config = dict(
    n_layer=8,
    d_model=192,
    n_head=3,
    n_kv_head=3,
    head_dim=64,
    d_mlp=768,
    vocab_size=790,
    activation='tanh_gelu',
    norm='layernorm',
    norm_place='pre',
    norm_eps=1e-06,
    positions='rope',
    rope_base=10000.0,
    rope_fraction=0.5,
    qk_norm=False,
    attn_scale=0.125,
    bias='none',
    tie_embeddings=False,
    parallel_block=True,
    init='normal',
    init_std_qkv=0.0368,
    init_std_o=0.00919,
    init_std_up=0.0368,
    init_std_down=0.0046,
    optimizer='soap_variant',
    lr=0.00684,
    beta1=0.95,
    beta2=0.99,
    weight_decay=0.023,
    lr_head=0.00994,
    grad_clip=1.0,
    warmup_steps=200,
    schedule='wsd',
    decay_fraction=0.87,
    decay_shape='linear',
    final_lr_fraction=0.1,
    batch_tokens=32768,
    seq_len=512,
    doc_mask=True,
    z_loss=1e-05,
    train_tokens=157600000,
    steps=4810,
    dataset='wikipedia_en',
)
Each number is 500 + 40 x the weight over its row's rms, rounded and kept within 0 to 999. Layers, rows and columns count from 0. Numbers have three digits each. The size before them is the row's rms in percent of the matrix's.

# layer 4 attention key, 192x192, rms 0.217, rows 147-183, columns 0-191
120:507534491457529403512374500443548407536585547516485488517434496496428497410424452500469465487500510562511469479533468511497465468508446508570550504461445510574502546476503492547449488492433453553524589481464470480449462502562467525545489582491419449473590458515487511540518503472521569498503516516483550505482531463516534551532441492485493571531511529532414518485437492500483472518541492506537447481525508488502496587497550489520486542482443483550491500538461473487422505576455480527433457545524488465487465546502522538475515455541467528514464521451464482496530559495524455530
102:475557452482587541524440571521496489486531528461569545449552551508498602488564515512491492446527568453549512427523491470447424504498516565544527478455456492474480457539451467478510530457490509518495435462475497461501529497468581453467543480558410483518463502519488529468511479535561558496505431492534496533488455476515498472513469510523505526498488471514460539586519532452420533487432455415523539510443514451536566494483420496464424458511518513499477463533401502521497532484509487476515530422503510443514487449527540449498500457547507603543542555516466428543483474454475453476
104:515429541542473578495465421521489463534539457455525470525503477539641494442518484507435521501492548432464494528499520497502500495498466490533501524445480465486532518523497417515538597492411557511458543507483538442523436451550512566532492460492484456496548443494560542495474486501439500518516506555483473508486530561498557432517476505517548515578521452538504478555477427498480487461528534461524487472504560404439576579562513413530490501570469530508453570582513515434491547515496458495447466490542549511495505530468498504491492471468529561451508479518501565511559508531467514545
102:555431477520504530497459534495515483484495457461490458539484555477483506540551506541548477444498512514501495461497489438446476467494443451487461562518473572511493466496520460508575483493517501436439495557578531516546504517515537504509540499442511532561533531525425513452483529529514492527346493442459463479519495518473436506461531461431538464491550504498539447538453461561464512542459500482551533548472508465537513567527432507496515484519519474491560480480521563544496442519532553473570544518510469462522417458493453412448469499449532494581497438478459570438465519465608575487
105:471558566520490529489369551477510492445481535456538569463468556493445515524472529479546460476515523448443475496529468482471424496486495429481470541500462519507526518504529531419509509447400505531525566546521459509529510460465510444496503530433478430482530568522458494478431520496478457516551500555441517485541530518545493515482541534585493473501502544572474455463506532506536465520614454538524440431532454458470524553481516431537525524524475448485532473499512542511480519530459478551471535525557500553491526547500467591544557496436596462539497470525449527528446495513486438463
112:481544507465512511535518452535478567478512475523538441559445500498509510541512475560498487461531441571525550558479466461467483500472444488443528445572475528428443460502546495469490552542472501464500452484517540518519448571544459549501512475575484553536499424494503466491504525524470575505495497390564478508523454475492506456505392462475492493476470543586512515556573490503491555550508457479530471573510563521482553514461474534510503487469566507453520462472500541536539441531555568432384521503495535441479464501519579489418470479540410461526503528530543525508465519450523499522
105:490560509463425437494503492563446463542476477556536533472412494497435466435482480509411466523527503474497525511540439483525540495529582444460414486552486459526499497506571500590512488478507471540587473479459594448479490518514556567563499409488469481530551497518449425534449458495504487544471486425566514501463512496505430483490522492482476505494526509506443467488504494496513521514506548524469576492494529523495508518541489482419447519508496482606495474488511452457503547539504530496553566588530465452462416479539530533493516468582564521415487474508516500484558493492563522499
107:548440505436478534502546457442488461517440491459517500428560555446569516457421476534573526506522477460476535444564489508525566402486490549487470474497469494432486468534520551459554446484473609502498494494503505577483499510496514417478486506606515456487539506558514570504490490586546473483491431475502570526491529517494469549466525505491497506489477456461520468450433533473393543496490514530467501450581565517442585574458506497505517484510505515503464489463460485488487452541608483468517462475523495554443516450516525543486517506495534560505460546493522496486491447488563484529
101:505469493520469524482457492462516523484460528482555482511489506565557470506506493525498580501492515504519520528490522477456479495488418450490485479527480479535480486495445461399504499450538529472430492561455540555474502451557513483472445581461553451599524493465465525462509549414580496490466488492469504505482466587490513439507555564601513476455418564551557529509491472465456449476392528550507487406494553471498471480436461455527453554531429530435548519420435457449453538550506472460457498553530479484529517512481568454532508502475515545494463515532505489520506462437480506485
100:509512456532441401468503459528545495520519543488523534551444498458466478519463499492542540477480478536544612454541532512524471463503464425422460509569536428525566525496476509543510495457490469524427508601480509469454539502522549514510486576479463391491517493519494497564500488449519541456467435396429484509520504527506459535531464485483519497501519487518498486517452495526600594555526474492533527484512517462432474539619476452501476520408474524479463500545544483459528544445498525510535479506495512405570529502507530491545502447467476498519465472507479467541501504460502451423
098:506399526478418484504478524464525476497529511552525497517530491482511440515505510508505415516474491553477470503497458555495504555487525492509442573475493541510513499443563508517503576545533516525460509493518475463451542529493475562413503468471465563519510517570484483502470520546566473531513449443517462445515500430498498562439507448533420539516387551513519505494443433486588449415473519512476512527528497485448530584435440542497486480540475553452494555432495474552519608509459446474492537435496425442544485486524468494508498520407484551491509496492500501521446475480485509593
099:532546452461459508576503528473576512514431512536439517492519532470471520643501503462529491496507475584426489444490438495488521551532529440476475469480590479471505490501490438510543527450451496512518470505494559513488537506484508554504484484542438497496555454507528479533614540482456562484548519481503543546476515506462559493483495526544510540543484552510500472498503468594485532571460477472510486549552471502522501572518525547477571476440507493494448497603516507472436529505548514547533543505409529457468407471493521532466460525500406493504575494497478571440535453497459458505
105:498513494478503491544545489494580531501567484536501432514520425452508506434497548573461445493489492532481514451509540531462471547516533446510579471555474516466498476501507477478474435484357541450508471483510475499478534517496435497503529473543597506485477475576481554531529453494551479451524486516478538480513519440485478479474424454472521523564551526475498494456537500553484527534501415496522535456457421504513548417514441451628556477528442467479524547536577439503501466454503556491519522485507472475488481430558482560412506543511423538433453475511527521505537463488500511482
107:488510549491512428482483501540497482512440499478482492499485462514466508506451507533440419489517446523523539543554546485531535478483445551490536569510509509525489516525520452513443540480584477393470523524533536424512461513478434459504481503505483592520546448513499420502537472515511491441448475481478521482532509583488519483487479541522548589488444449482525490426424565463518511540639470528574532472527487450507423458534545463568463512558436479442475504532480454508510571413479490503513579521494483523505528488474538481453573502510473550498482478555459537479475458439427497530
113:552515498473515520489507483444580379511483458501388497561498487505561506520481532484463467490604520554523443460504496465438476503550452567516528514504514521545474496493533444474522414526473503451475547556509499523477548500537456525466454449492514453460534535484505482596531511480508586418495546496467536484501571478502541465513578489500487516480470502534488481478544416448488425534483472546574530466491528547509549553438497531460528535502491496507498498583522464501459442512475571446477520555525539503492510416456540536515537553581519494526536469484502514515469542464397503433
106:481455485544470493566429530551558519469509508481506530523537505437480495498482470532493520493416568527573476458526494489442511522535493504496439520481442494490482495511580473480506610527528540437484490546420516523462505540547505474473448538470500478525450506457533433527506562522488437519573520541490485509496505417555466625495508474562535535511573501476499481428413553460474493541516527437537488563512523489449532465508494518566481474521462452526424443541467465502506552447529446422514452520473479564506511472556492560488420491556451536499504519517454576465524468499463522569
099:518440510567434458511527477437588428417461491399515492498500455502476466512511541431452526479559517506479501508507533441535501557535555514547516519432459380541532526447461547557510507508513474520492465433507489505497401480486420493526449532562510474544467530528455476485469551487484483562573472468494511539530514566518558490494558435470546523522475506511507472403486469543521505538466544516490506472492559497543521521502508466500462496479444506558505470581545436445509462501475470570471521488576470488513543511517507514486535430490520509513403417489546499471514594493494506474
111:511530551486499579539531482484510513510527501538517499585463537525554485571459500531464449621516488533485541487522455564526517482512505531499438490462462575564547555488570541518428435482454414475482493538521510502473523499454576494514565517508585456488556446554485420470466482548431510535530502485482507449477561596502519523477441566457496437519426517497417426447505572410452458488513477436502561467435499485526526491484555485541505551482486423484508475499524449504520511485509522548511548476502490490501464492515516561543504498549508509494496439461511446492501497466449438505
091:463514427506453461385452540528507432527517539496449530443531546490533486497525515492443493512554545492423574534581440503469543484527515480490514573528485499456455466508492484506447534573495479457479488458471438522530456483496503429488550445545524517478531580504519534459557565458425449544492409546491527446566559552515530593537526547501520482491449523526509541534490422512456427510489553553475499466487449474490508465514486539564507498486487464470470544528564489458494481501590476546511526481503565547424570549536510569485520499481500486489468475439488514537498538563510528547
106:520462496554504425562482510452507505515454524481460464512485546472420472521521520552441583549509449504465537622491467511527557524577556531456445538482437499521493522538519513411468513547492416493542471514490550438570476473585580535468519490471493491492486508437512480454484522485445498510459437451471418498519464449461492412531553547574503490458511462546474486522519468479531549516448424483509569435469484544446531521551518533513521535534465509513540538556534525506586486532491525525498492477499493491517518449448523543481555523553461560454480507510582522453494544500559465485
103:454429505491465521481549483450447517572540570469440541444519557471466533485482467409505536524565534470581479511498531494433541520505442508480490500436492416409365493473538499468530519490519518538589537536455427545485512501532497511511463421450468490523486442473491491545458482478509525484512503466490548437520475495468516492477489523530424532484514532539501468500605478531522504514550565536551588477444549500457474574523509517471528454435554462516487481512505495509479494515486447519528447481506524491476621513527500533532572516440497509545462510482530458464532473520520426556
120:507465389502499522522516456469505484504511549545517502407575508471547511461529494524428549530468485561520505464515446544544517471480496470509500462468516591488497483469514485492489623556494598467487455487502486449447489575513473499531528446439510466459472469436540443514571496468421489560501620468528549582499530491459476496503476492471504526545524520486480576590478479477497499475465494437546533497506515480463562506530558494511518448465461569503523496474511500475549498523483593452465476448567455452513489497463584475482478474455477470507487500496545509512465601427479526525
113:486554555587535567489470422458524437486505604433489513491573527460494460525466528515474450496545506467527530477456526484551521440483518560508485543493451422537423420513470507549535519531493520467492548428573451534517482508490420503507498513556467418520558484466509506471500569501468485525480466516450512444535517513520481561524515598557472483496505468472511527453474542564483513512515595545497485493513463475495500490582524517534542462532446472461503410455490526518517481565501463429488425553533477494497510606461472529506497542539494510552458467508415520552531544493546485505
106:574506501516439475479395503476525490474505480528556528546481459525431539532557512491472527506478542568484504471530538414536469513469462559496407473483532447454566487522531522511471529572515506478526500567553507460502531530531495548513561548493550533530479531523471494498498519486506535493457608555520546434493451483462443490509503489515487461469507544543598537509528508429468517584494467472427605470488539422419526479463478555496394439471573503533488519487467460484485448560498501556568464442462490451511502452535529495475523549416517545466480518525499498512468469470487503466
107:527475549534551453452507486576537530459516431451565523507513531519514496510544543475548467484502503510541480548477498471480548517479395636483524566467552479517484418496499492529402436541510542439455466511490500539469519437505557516421506513550467492510472485535558568477539474430474519526460497458476495503521457532496513499479487512463506523477515524437509487476518487476524514524516510484495549502502517486449530468529459489540508424523580531421505518490444531466499534456453563472431541491521490447429487523405498491495457561550575490511410512572558589527565557522462458515
123:527504529500465486521526488446523541543524552516497469436432499454490462476466554502470513492472546411584467623449443611414500482570485476502472523457501521543507508536477583525570543511523471551555495590504481479515421474541513514543407493536556447487495481489460501591428540467516487533496470456494507490535542487558526556540520540522540497504474473502506501521467460448493504482526492479522573456536495511498475537451551514489498521453483545492538515434471508479434420448488479547515439495517465554462552526572463535565528496453490557496488572496474480466508455513567439479
110:418461532474458485541504572466528436547470460505557504520484544563495475541557483464471508523574551506512502505447483502536515479497478454525526470508523536410500545417541467519571495487527538558481526520483473541481532442474516481492468532490521487446500571520424518501531545517541512499471526511504454445552497558533576524439519486460392556479550405495498466541513452494509514469504504502451519517536569486482519434462431478546547518509586479497556494457456462555486470581549540449462426481537528478550568551465541513508530517531513504471490518453482478429502496609482401479
096:484458438415500566526491490620491449482485432489424514480456482455476485511496525541473472494483518534502496432553578609514532508584479537533463447494426450483475530477520528509532499557435462458557435508481454449488483497506476561513506510493510520437471530524502453526565539525511523499539493483430567539468554487499564567476433446510533488466481488474489492523582519586486495544541530553522489510477459478487537526417553486489559520446486556515476476555464452514447532542462535507491490469529475502556485546500538562407450496537506509468527478581433517508522467489580527511
098:538552501500492543497499495487573447449552550465548499458591511470531510509525527514486508486491480551557536501513509572441485481424420438501529459509556487433482462518515519496516442538543478601461516515505471491522496605490476548454511510530469491470408442477538498525546503566517431518448530482500477546462535511518450562524499460578532430500473502507556549478522521458480537523466528488478562467498545482452512491492544473500483432518417526479447473535448460486513527471510457441458418540617509506475472518499482512499544529443536434487445455607439505503540492573525521538
092:543484459516398459534487425501478506533515543529472527516488425494427466418522546535509531501524432487521424544433439523488432545559467517541523470464525512488507474478500429468549546497486477526538634475485499412525507498443453474490478511501460526537562496484539499569547494535503532459461559489483538477492462549555478477491539560517544555529557562493485473463467525519533486549479511561458471529507557521439463507467523530457527444472508431553482520416475597459562512519490502551499524451579519482507553476507452482414457497550519512533446479477452494510484549453542544507
104:501559587548495570515524469574535519550495502470500487495393523536467527564552464561425493475461500503524571502462435488469434460505502497507494504455448500451443512533474505545494460464456547456542481491507631506498513492519497494495492468423447441498441453542520524536502539521484493534496522473522540496467494463543502552534465506462456541548521470486510454633479454550500505496432425592531476482461465524511409498514523483473556538464475502501451502482498494499528492489559512510395479575533520463491452525432444533500498436450523511487448468494501485559544436464561525482
100:489515518497498449552527490496478480446451521531544475521528462496552541542486531517527503585499571483501529444534597455474508425465485510444558583477534486427541488457502423521470493526561534482481446497560483459535463509473537510503465542506491467469514474477537446515443532527501480444602486525567526476478475450466494489481530407467562533425516500487543550547566540548504512484474506533538521447561505510449466534534403525506549523465458485457515474556532498443528506527466446509493513500459466551517465388478494482460538484557397469586448523486550563485441507538452488505
100:519500509581527573504497486463522479514439489538539514559468472536534504507490540555515498514485468378501540410583590478464401471500489524466410516429498476503544509538499492469541509555550494481549476490508522534493518535479487482461500534497521458558577563480505542486530510479534567526461467549494489456465428542462458534468573452458548446494479445461509483501477516499471519511458521467445509504479507544434489420448566493532479523527542482433450496474522609481506542527556458541514500463493501522549557443503451480534510498461435447469473461433596504433479472528553491484
105:548473463460448499516507526521536529547464490539530420457466385468450510530525534534524471451469564514526560452537558485473563529565497472528498545573521499488422452520488427448436477582539528490456486509419447524494509563544552481485529504487446559491535504510492506443508439527473504460528508458569497434513487485504483443439475441495519467501578544448521474514447494530435544466503511462414529515496503468520503586515411486513466515556545460494546506512444488436462522474459480497489513477455474421479521480551424516493430494506485554502587460569512479532470547543513511522
116:453483492572482491490477524519535442482589565497479526555525505491547466534548493574536437540452544512531497513515573514459496550485477434457513506498543478515491526489424481456446555476482507552461464415485531513515444493533540498501525376519567525454502433492510500477479493501459436531536538464510486567401453507495432562541414457555502556435492461448491423520470479535470456562387503503524544544506539543492533527487401548522499482494519481464511551510495442505564493459579472448441442528541530486532490565509494501535522492520510522530538432486476504497493466481505500530
106:536491465458522477488481490560526579499480505528484446491485561488498469534492557535499552461515442509455425504471449463516489448545436449500465453499533531522499515530494487489511512510485522424562398467472502538489513546485529499457516567434532499592544499526471509571532565518553506435449462425431428541468558464546488523546497543513474464499512541485536519539562473391436460570522419519465516473548477471474487471482512518482436474518499496483466526538510540485500489447557524481482540493517472462564537514438442417515527489590534482521474505419443498506559497528453392471
102:462510572536540497505508549476495435497461465562529424490459545547502495505583547453466453521472541466519544526468537500499477545481428559496437471440520479475469439457437526563478478497485466499466499472486473515473505501489551458531427517469574424466497521404482512450555418558496546510512457509515504534572521485429507456511508549518537460558501536529543503528491508542442528543486552554465408494539521518495583490451493497567496443514457532486495434497461466519488443509453422481449501486507472488490552414506480465518520482545584457533450522498456458478446546502608502557
# layer 4 attention query, 192x192, rms 0.21, rows 148-183, columns 0-191
106:508548483423532383496497505412438543467480461566491518497488508476522476532514486474497475580457485493477493486507463529447546415520543492554533509447491666544555469444516482440542524508441536525507498441523486435538537453461499507512462549455516534494488479448568509508524495484475429486491533545538447533490463475478510551472439515488540481520527485512464564501427485457449543508583515471506511531478456460502491461469503455484519522477569464525492554524460545518486496434553512493473460545540516509501558516587470553566495504464496529545562473609454544512449561481485482469
099:509456459543475403467491562462559467494510505486516548493435478540526519502478447496471469582527554456492510494556460548465498487529450542507472495440575523567454480464502517545465503446519538489573543517505552546450422472540465550548492457437494550463475447523525458564439465532500497509505474494564450552502510572565555516468514491574562485461483459563542548547437458502526537524490549469514518493502479498542503465449516472497462557466487505479538525408550395517432533468495462505485473524560516497507527513534488568447539433571569546465513475506492471465436547452484438490
093:562548519445526470499505594474537475543490508474518458537486478531444494545434521476530481513496452486525454465442458394433543469515466569483513365571515544598534514507512509471447496494578527536487522498583425495496430495522527463454521458428455548409480504486439563468455516509453568488468504472524493467532432557502486462558495544466474506442493538439514491510483477517515484515476517440520566491527516530520508503499545498529467569444503464567488494440474513501445449493447530483520480491498504550593479432495561457503484512475520538523477488499529476505453484562467417497
105:467543436449457477504516489509563567546491571532511475470453474478524479472470479447516496514579512446520457450538465452406488513486503492475498502554482548520429496469532494545511418459509444568554520607467453503564479469471482470492490606529512430496477529530485468475574558426494450446474507472509427440510485509508447444570491562536460520459524497515451532452456463420494516518465519432504404479556537460488469484550558509456539532470520522504529497483494557491484456465456454459440477505459588534524550521519488562566501513531483486457484503546485482505521515502546432545
109:526518482500498524476503528435478504516476477516512491541444490519430459553468558504481501495497453598441588509476413447580527522463552471490487471512557496540520490479495510513491546547472480512537446562477506569477529565569525512442456490456552534532554449413483400499414482516503534513508499493520495474489462459512490478478504505498517480558554519486511450555526449507462506509474439446504525568472497503430541586501472513429451526458532457555435551440389547495602521531484546468537530527461531523508420502457417455476501520466505465550523503472500592515478512519526491491
099:493478507413452520532458517494531504509465484461519441460449531491403460522505488489506470473462474483412492512537513553451496464562555505539433491507561473536460561508521548513504411430458487540448557445434511522493530463509499505495499524422440494531435402483451439504560514530519572538477462495453505474563533503424490487476563484480494536586546527522431436482489507465484536477441486511498513473511443545551465450512578425463473490487490495492509593479447446502533547463450484542482491541543468498490528451496570490554580444521559493504453556487474496486508422526480525482
105:471457488537489476448514556497443497556498568451445562528504425487539472550560558432510469524451500540449389534453432570508385444551500454510530482547528445555525496536477490504539524545538449496619520531458506490514542524438501484553491528480454496523497507450523544561443541486482487409507479490561526526492513546522476488517605472560507565490471492535504499437473477510463419542489508524458491468520550517502532422436492482502452469449469527470473568502512530459512528436513456474482534525482473505586512485466525534453544430477507460497511473539487518526445510456508479514
105:541451544502475451490494515490484440521505468513552540435502450502491447555488479544435505528585545480505476519449494505534453584545474501485445532590426491505464359438409461435448542539453495511502483586554537479561496461482499525532430477479522482553433516506536587522488534431527467529532469499481469473530506584508562497483489513535465480473470508542497522536490452471456489513547576504465473453497443541490482542494481484504517535510474458523550434497497505534458540469506502500534464562604452480460470496468493481549539516489481507479512505597467578575485535458487482461
098:529548512502590510464527512502484557526505535536570511515453516498454499543539566540458474414511425510474506464521504487526486504543422513458523511511484380475477497541482479458461404488524431499500604475476496569505441505472612503539490512533400490555411461452526502490527484552541546452499513561511392451533493518525468540436583562501459467484516503525505485516471429513565475473443538508517462403533474491494490453517515507454470503455537489499492480532579522514513520524572481538520500536607484431504499474477554541554508507489478517485522506496499534521531499475511516509
102:486524490496501439529497528469492437555536513490431526508481500389436480560450504562474552498527559537512495477530471554553452526488471506513431484559459536425475491484496504431495450545543495483503487551523447485593499449486535497515535519514497523549435560474474500470525441595433478549469551456467489510542501487471517501481555552482533489515568483450484493448468474461499555563513511425497562524492504460530585427541480477530423478575487533433569476472462402482523476458463539496530399512507543461485522480526471514421543552528489496447478437451497469503450515486474504546
096:535553485527461481547520500447542525478550457513509537534515449454476508504546533510434457465512523453417525477426538430384516515504492482536575495466458489495447482475548529559480461598517460486556471491484528546454557552526483497511472546509483499513518504498449427444520485547435558519514513522504456489474454475532525454580586448561512542506525536560498500497483490476541603505538454426573528436486517492502514466562579512533520523438422501504482560501469523552505425497519546505478525539504502532514447506405490496467482524497466534463527577497479484419481539469571520465
097:517536469498481534534511437447493514499583474521503469598424491505538522478445512483504519504416491501466509464484541563504507506492464442545475455484463546537417485531489481463556482561474554500509534499460506485474490518514555493483493444538521437498513510454583465506477522461510534390528510513530609524446493470559512497397453512522564481530534502502534464514510538531500512467474538407536553386487534563476504509471420530526550501577472487504460474518481471501493516417519518478477563538509411476440491510488461553492488520537478541478460448457531470475536539545395571520
097:564569474522544509539544471460495443559549534526474495522481539526498496533487511483428517574468553440407496517471471499584476531424496537508493547465500428487552568545516474504444504476521487535504512441535540540531452466500548500487464524509464561511503603577496485503510497407416495532491479594516456522528618455476512503480506552530512488478524520492434486471507502490507475504498517456467546504494481549485503517492520495512497501427490489545527452535490477520527561499496428527503536562497566453525468501512592490516468542601480559458553527462495528437537359515476490487
106:477518505475497535495446507539520419430538467505491521596528442461482496545518476427415494526503403497509459538494420531486469553528466467527517511482438589549519553447518453453510501451515532498539444505534513483463487596416477452482514429571522501480537550518490505465557524468519562580511460486505526419513516452548507443563512487460507515525530484473484519529547410427457513458510466431613494454491516499488506458516515508553577548569466512486535492468533514531474486493503493479484570559531480521500435539492457543494536525480527541421494478525567518459514525497478547529
106:475545476445443400509611495492561485478523553501494510520445421486525463441531545521471515555500509573552444489473555562423495483511483496434520529505507453479507546430437476494467524527449447461462465538464468490440545523485527483524540543480574532513427476519557475473535460506482460572477504453526506548546507454486522508515539442413494509493489482488517492591529468472525450593446540519485516544520481531466546558519488573468490525434502524542566523504576531538495445521488464535473497520524561485508470466505552503472407529431458462513498459494500447509496495391482510463
103:458572515503480478504502478505439521489461499516432498495370529516459485471601432463478527513503474417550515567464505549529461515484488502480508516493504535534528508486512457550464434464543509475511565495484571530478505482421505549557502458529528496592498515446546517468538465540461496556447509498437549575511525527527458472452535483540513564507540526530521524474530511462560533418488536552469467388479557471479437498452497518529536522499507510508455523556543416488545509449452489558494505445471458555443526466505491495561461486517504623498506547489427432491524458512500528544
107:521466431513423558500432546486455563555547479450558416470471463484545443485495485486482526453546517488452515499455479465473533508532572527527513404516483473485466535592554525430558574481436488543514558500508488522448506465508489484518461472477515532548473559489500412486519492468470506494535503558500453447522491473534448518514424525529504511537515505562411467485541548484537537509504468512467473527552501505531587510457579476584515532417525558487453537530532445513401521440520485590494497544464566511521456520481489504560564531480497531436451517466496492526503462470457493529
093:445541476526486529497529503520547532539487519432444460573506492452532466379546475523500518531564563394452543456466520501479428440500443521479559458479499535539541532443471539445550427459506512425509493455510540514511515518483529526492496486473496589479437521520430514464523462508436500533470585585432553488515427582556485501533468468512524518530464510559495414581488524539508468463542512541474470483484524532488499497506501425480455507493489519542502475498484489502472537486494452515444533526507460498555522533473557532513502565471501458507440471433427427470507408545523495495
106:516541405486527495506477489491485504542486511496473467500402499567526443518489526526454484422498541511448613536497555555485519433486533513543583475554501513491473518449483606461595500490514450539455544510535531524476517525508509528487462454507528504430511484500420479423433504481513554533513489575438486491531530530478548485515603429498442515481487431505498520563457453483471494481507578512569505471464503483396495519551455508437519485388513545510545525473496475456488521514469485484522501456451511514502473477551482437476510375489501561486499510516517500481527470532544507530
106:416451496580490518496516483550542536506495554411455516526534562451512521466493543493523500433460460527497494564541497475489485521469479505504496541485522445491502544480472524527513484466513504443511516516430491530488425629508528545508469497469502545471549532517490537457522518535505455496455440389480497462430559536422430481534535432508451503481479525568509514492465476525499543613501483486526448509467435506433523500504457497519481500506538460441594511423461541440491472524489458481510520492487429518559548532510433512503577450482513569510561530449532491496602546499480433507
104:447507492448483483545565511494551510481520533532558550503514520426529499493601493498464424471480528573509518413501441466521556470414439588514564484539513525496540456483479489512466549480458532510592543449494548433513543529628497475486463477500458494483463501509543461434439469563472515480451586481536566548555529495517497530462543482490475529470499512491529490548464535481413505482526423488528563494498493420470519473533518496480478516496497488468476525535521478506485492562529590522549506456453526500451485440583474509421562512522503495526500477555461582476548526489479503458
111:479542546487510465480529519549495488538487458507436525554464488517520517499556481508516521549546487514534458520466386505508455461478504498480498417517449421481499516485464523533506489482513504444441517448482429465555451534488464579561474476497496539565547483591545477530518518456436533490496481558489558527485451562558509502489491522474492508521477505498417471545533520457580458535582502559528511497518441537492492488439503472483505491390540497419492420497471515572492482502462474549444568474518472523544522573412605508530503457546532457501499464477439448527497512491479400548
106:564493510503399407463486483450519423455453518515508481509442485479488487541443492508486433427546460598552539575535480527439453473501537510452464455548467523491550494488495485544468472494475514588543563529463546524469505546484556518468581521446519512483512503507488517402507466524531497510496491510512447379434516510453483457487513495502530492454505481451503471443499429450477505517511454504516567455432493516511511511514502579519483476549566428436470503490539546486455579511539511500540545556410485532519471425570467528505488544471476537532467562570461518531514482507511512516
104:518481492568526517411521550396448542418510414535518552486511527505460527582543501525526543555529538515516530505521442559492492519496471559536474458493542470603477483443568558496521448472474500570434544529537531521426430471432493511483497522467511543513460538569521498532513410420505460529483544495499491505522495490496465463466501537514550471475553555498443538522529490498501432510485511472498592488433507543459547481490464459566532440469535511526504469510511422522579468516501477432539558568473478485486526529447510454463511494547495475502500464573517492544539506538437433514
112:465417529487493503492491443508485528554457552522476506440454526493505500466510531535464549461540573508539486594516494484437480451550480452474420525486551478556548513528489576429535568476591422530480481544485504425469423559522538499549529494598505474528489516510524454423499515488454494527455493539558493475470513509511456484515547534454442552567480490575549482493436515501532450508517479508540520533526487508487446504510500597493447528556505533479498515543496512494479526499434445467511410472551475525524505454548453566578563485413551465452520485495517488571537517473509477449
099:509530496470547558468457499553510441504469519474445524495473475491513554469492540589529489539562528508487477464454474521479475504520477516499451529517503493423478487457491577517544502484528561519534523490542492593523574532470465544505523555475573469471445547410495551499556429520582520537518517400526419476488572476473442463560529605420492465537436493524508474540465557496505473476482538464481520446562507492482509504497600494480497528537427538431493538415451506508512475502563462477479494516497470471461444466520482443433487456477523491542439453544525537542513468461541445478
090:498477438525468467476448507535530533488551528503508490523459527500527551437473501468490488492463458485520466579471514484486496532474497532558427512511518486505539458584512514508575470560508486476480537508438417507484524583574537523458560424533474503539451454489568484575552488445476526548488464521565475561533558521535525440555436427539529526527543528494502469478555419554497488532506516456395509476480423433489486505532505490520469479499540421546451492500485550442547453527524462495492448546511498530448380484534497571424518518497477440489530463498509443504523533415531502479
094:476454529507433422464507412548486491473537421523548502548504513540516502499597522465485516478461507512436514523518404497517484488455519510446561524490488482451589527510442492544495468554502612535491522491486475392581455460474526528522518511501499523555463483515561466523466487459473502494470477427540512559515482594520423623484497490531538611463464520476491483514528535523557470526525488547451554506515477489470524459474545512509525451487483484498575452582438484495537524530477561472481547523493491552442447531469534557498539533494514505518496541540534519514488521457457488569
093:447507517525629485543551473524558532523478562482554426535483499455491531475464513459494452552507482495502487537489515434538510510535513543417459471485493435443502539444515489533492480584537475418485469476448508515477485460527524527522461576511506532446499499473479505471410543460545470459488524513445502500578485438518456470532526434434500519446527421529564523469531503450514473482559504523574559479443518509492477510415569513514469549448510495500498458503469445516498453564416473497518466473517533415488534459483497483429563465523494572463539576511480580446489520557486466512
099:514506541419437477521520589523554551513533463556472404517464474549454558465526449528566502529492467420520482450480549475544477540444493468538469469539477434456463533470556535421509539550514499549529525520561460504532467557555418506425490443509403500574484421491547466500452522460509557500537457481506509457479497502476486532468481480482441497464523536508488550466515502521577526464538451488508494539440513453468497531459553515436498509501569531449504531534477463492512400512517549406498540535524475491544493485499491558526494549571548504463528552562480491522435524542512477462
101:506509454507490464485497484485522416490413493485515526526522493598415517457472517421433523559421565534477504472534523520547548508452449504480553558515495432510549537524450522539479502491542495459525498492539533476479494580540488484477434442491486495553486582487457524494438515525579479521546534530489512458519480534559502434521496494462487513536490466454513497436478534508469543466493542447510481488517503536463514567526445455540491444536477401417575519511529523503525495488519522569501472508512564506516557584481529505432461475503451516571491456597571512554421483457463514581
096:460493429467535451523537499478465477528509466532550506518526466571523530509490525560576547465551497473495438477506496454501484435519531529457408485468538439529477480561461502555514532531555527503545507516520485590555484503581568511502483479510564486510525523461443536492457491466567503517550505485461537497493491613453569480515469518472477479445412462496474553453494436445499398526471543538519505499470539487469476415443448475539440438522557488425492473516533487500476520563580478553537568469470527472545515494490499541527504484443483532543540543479581466520394508486470488503
096:486497508514523493496531482536521507497506469536567532502467525518485462567514511612471420468470542525516505528517561534431538520416525504471526466491515512521535470485497509493509458550427556487454450505438477513442514511420560435420469439412542548531490457475415531465455426507521475507499544460495466480554454481531522517471460518489547456506577450558512535516505484559447518557495511458513584536529546498563524460483506458489497515544434503591466481400518534506484449498526471529471440472597436568559483508527522500474483421556482447512493446521541526501515444497533485534
106:513470520482561423485463503499536493506515480504400489500522399457526471515507498550441577560489409523526569474522547532514483507498488547541498514533481516479495480465412506501451525510488499613497452502511480478458422492505481494519501456500526559472379464425521460540442469542497486561537597484497518499475455511542549558466466504493526487573500558495565558494483451580540494476509512524436510477555525567525532434507499507519497598474469524480560533500543467539495531495520490554510530586486478480470483483494498517583494487561521416526516474566454456564477485485564508490
109:487452433381542561524502459474454509494493522493506531527518478515536562432484538480539495415548487473437510527470557507538523542531550511505549566546446511473450468513469402442434513601522472514521544496501455517446453436507541458429551513463543493490546500488495454426542469498547522481518543546503476514520488586513524507538504508456410514460491445526500523536489490491503557539490448492445535494495548516431523578510555566454467502544503505465539552555489548509516521586519483432483458494488456497511490409482526439455531454436480456541537529508513544517465500517548424475
097:491524572453487589474419421554528505509556390460521504541441490567485437532499443486504480502492531542424550467474457505521443446459589501475439470534544516470589446531469464465516484542468517544457503555494524444477542489499496486522501506489472489517497488496510515481484564444526455540532519543564538559494480539419493482553550507450570473482486539499591558518511505473533470563548456435459501483588519460439464453549499450552493448499529519434468395484524468543481481473498492493485515478464493479495500534540505422490436508543416485507480470563523482485497537473507469482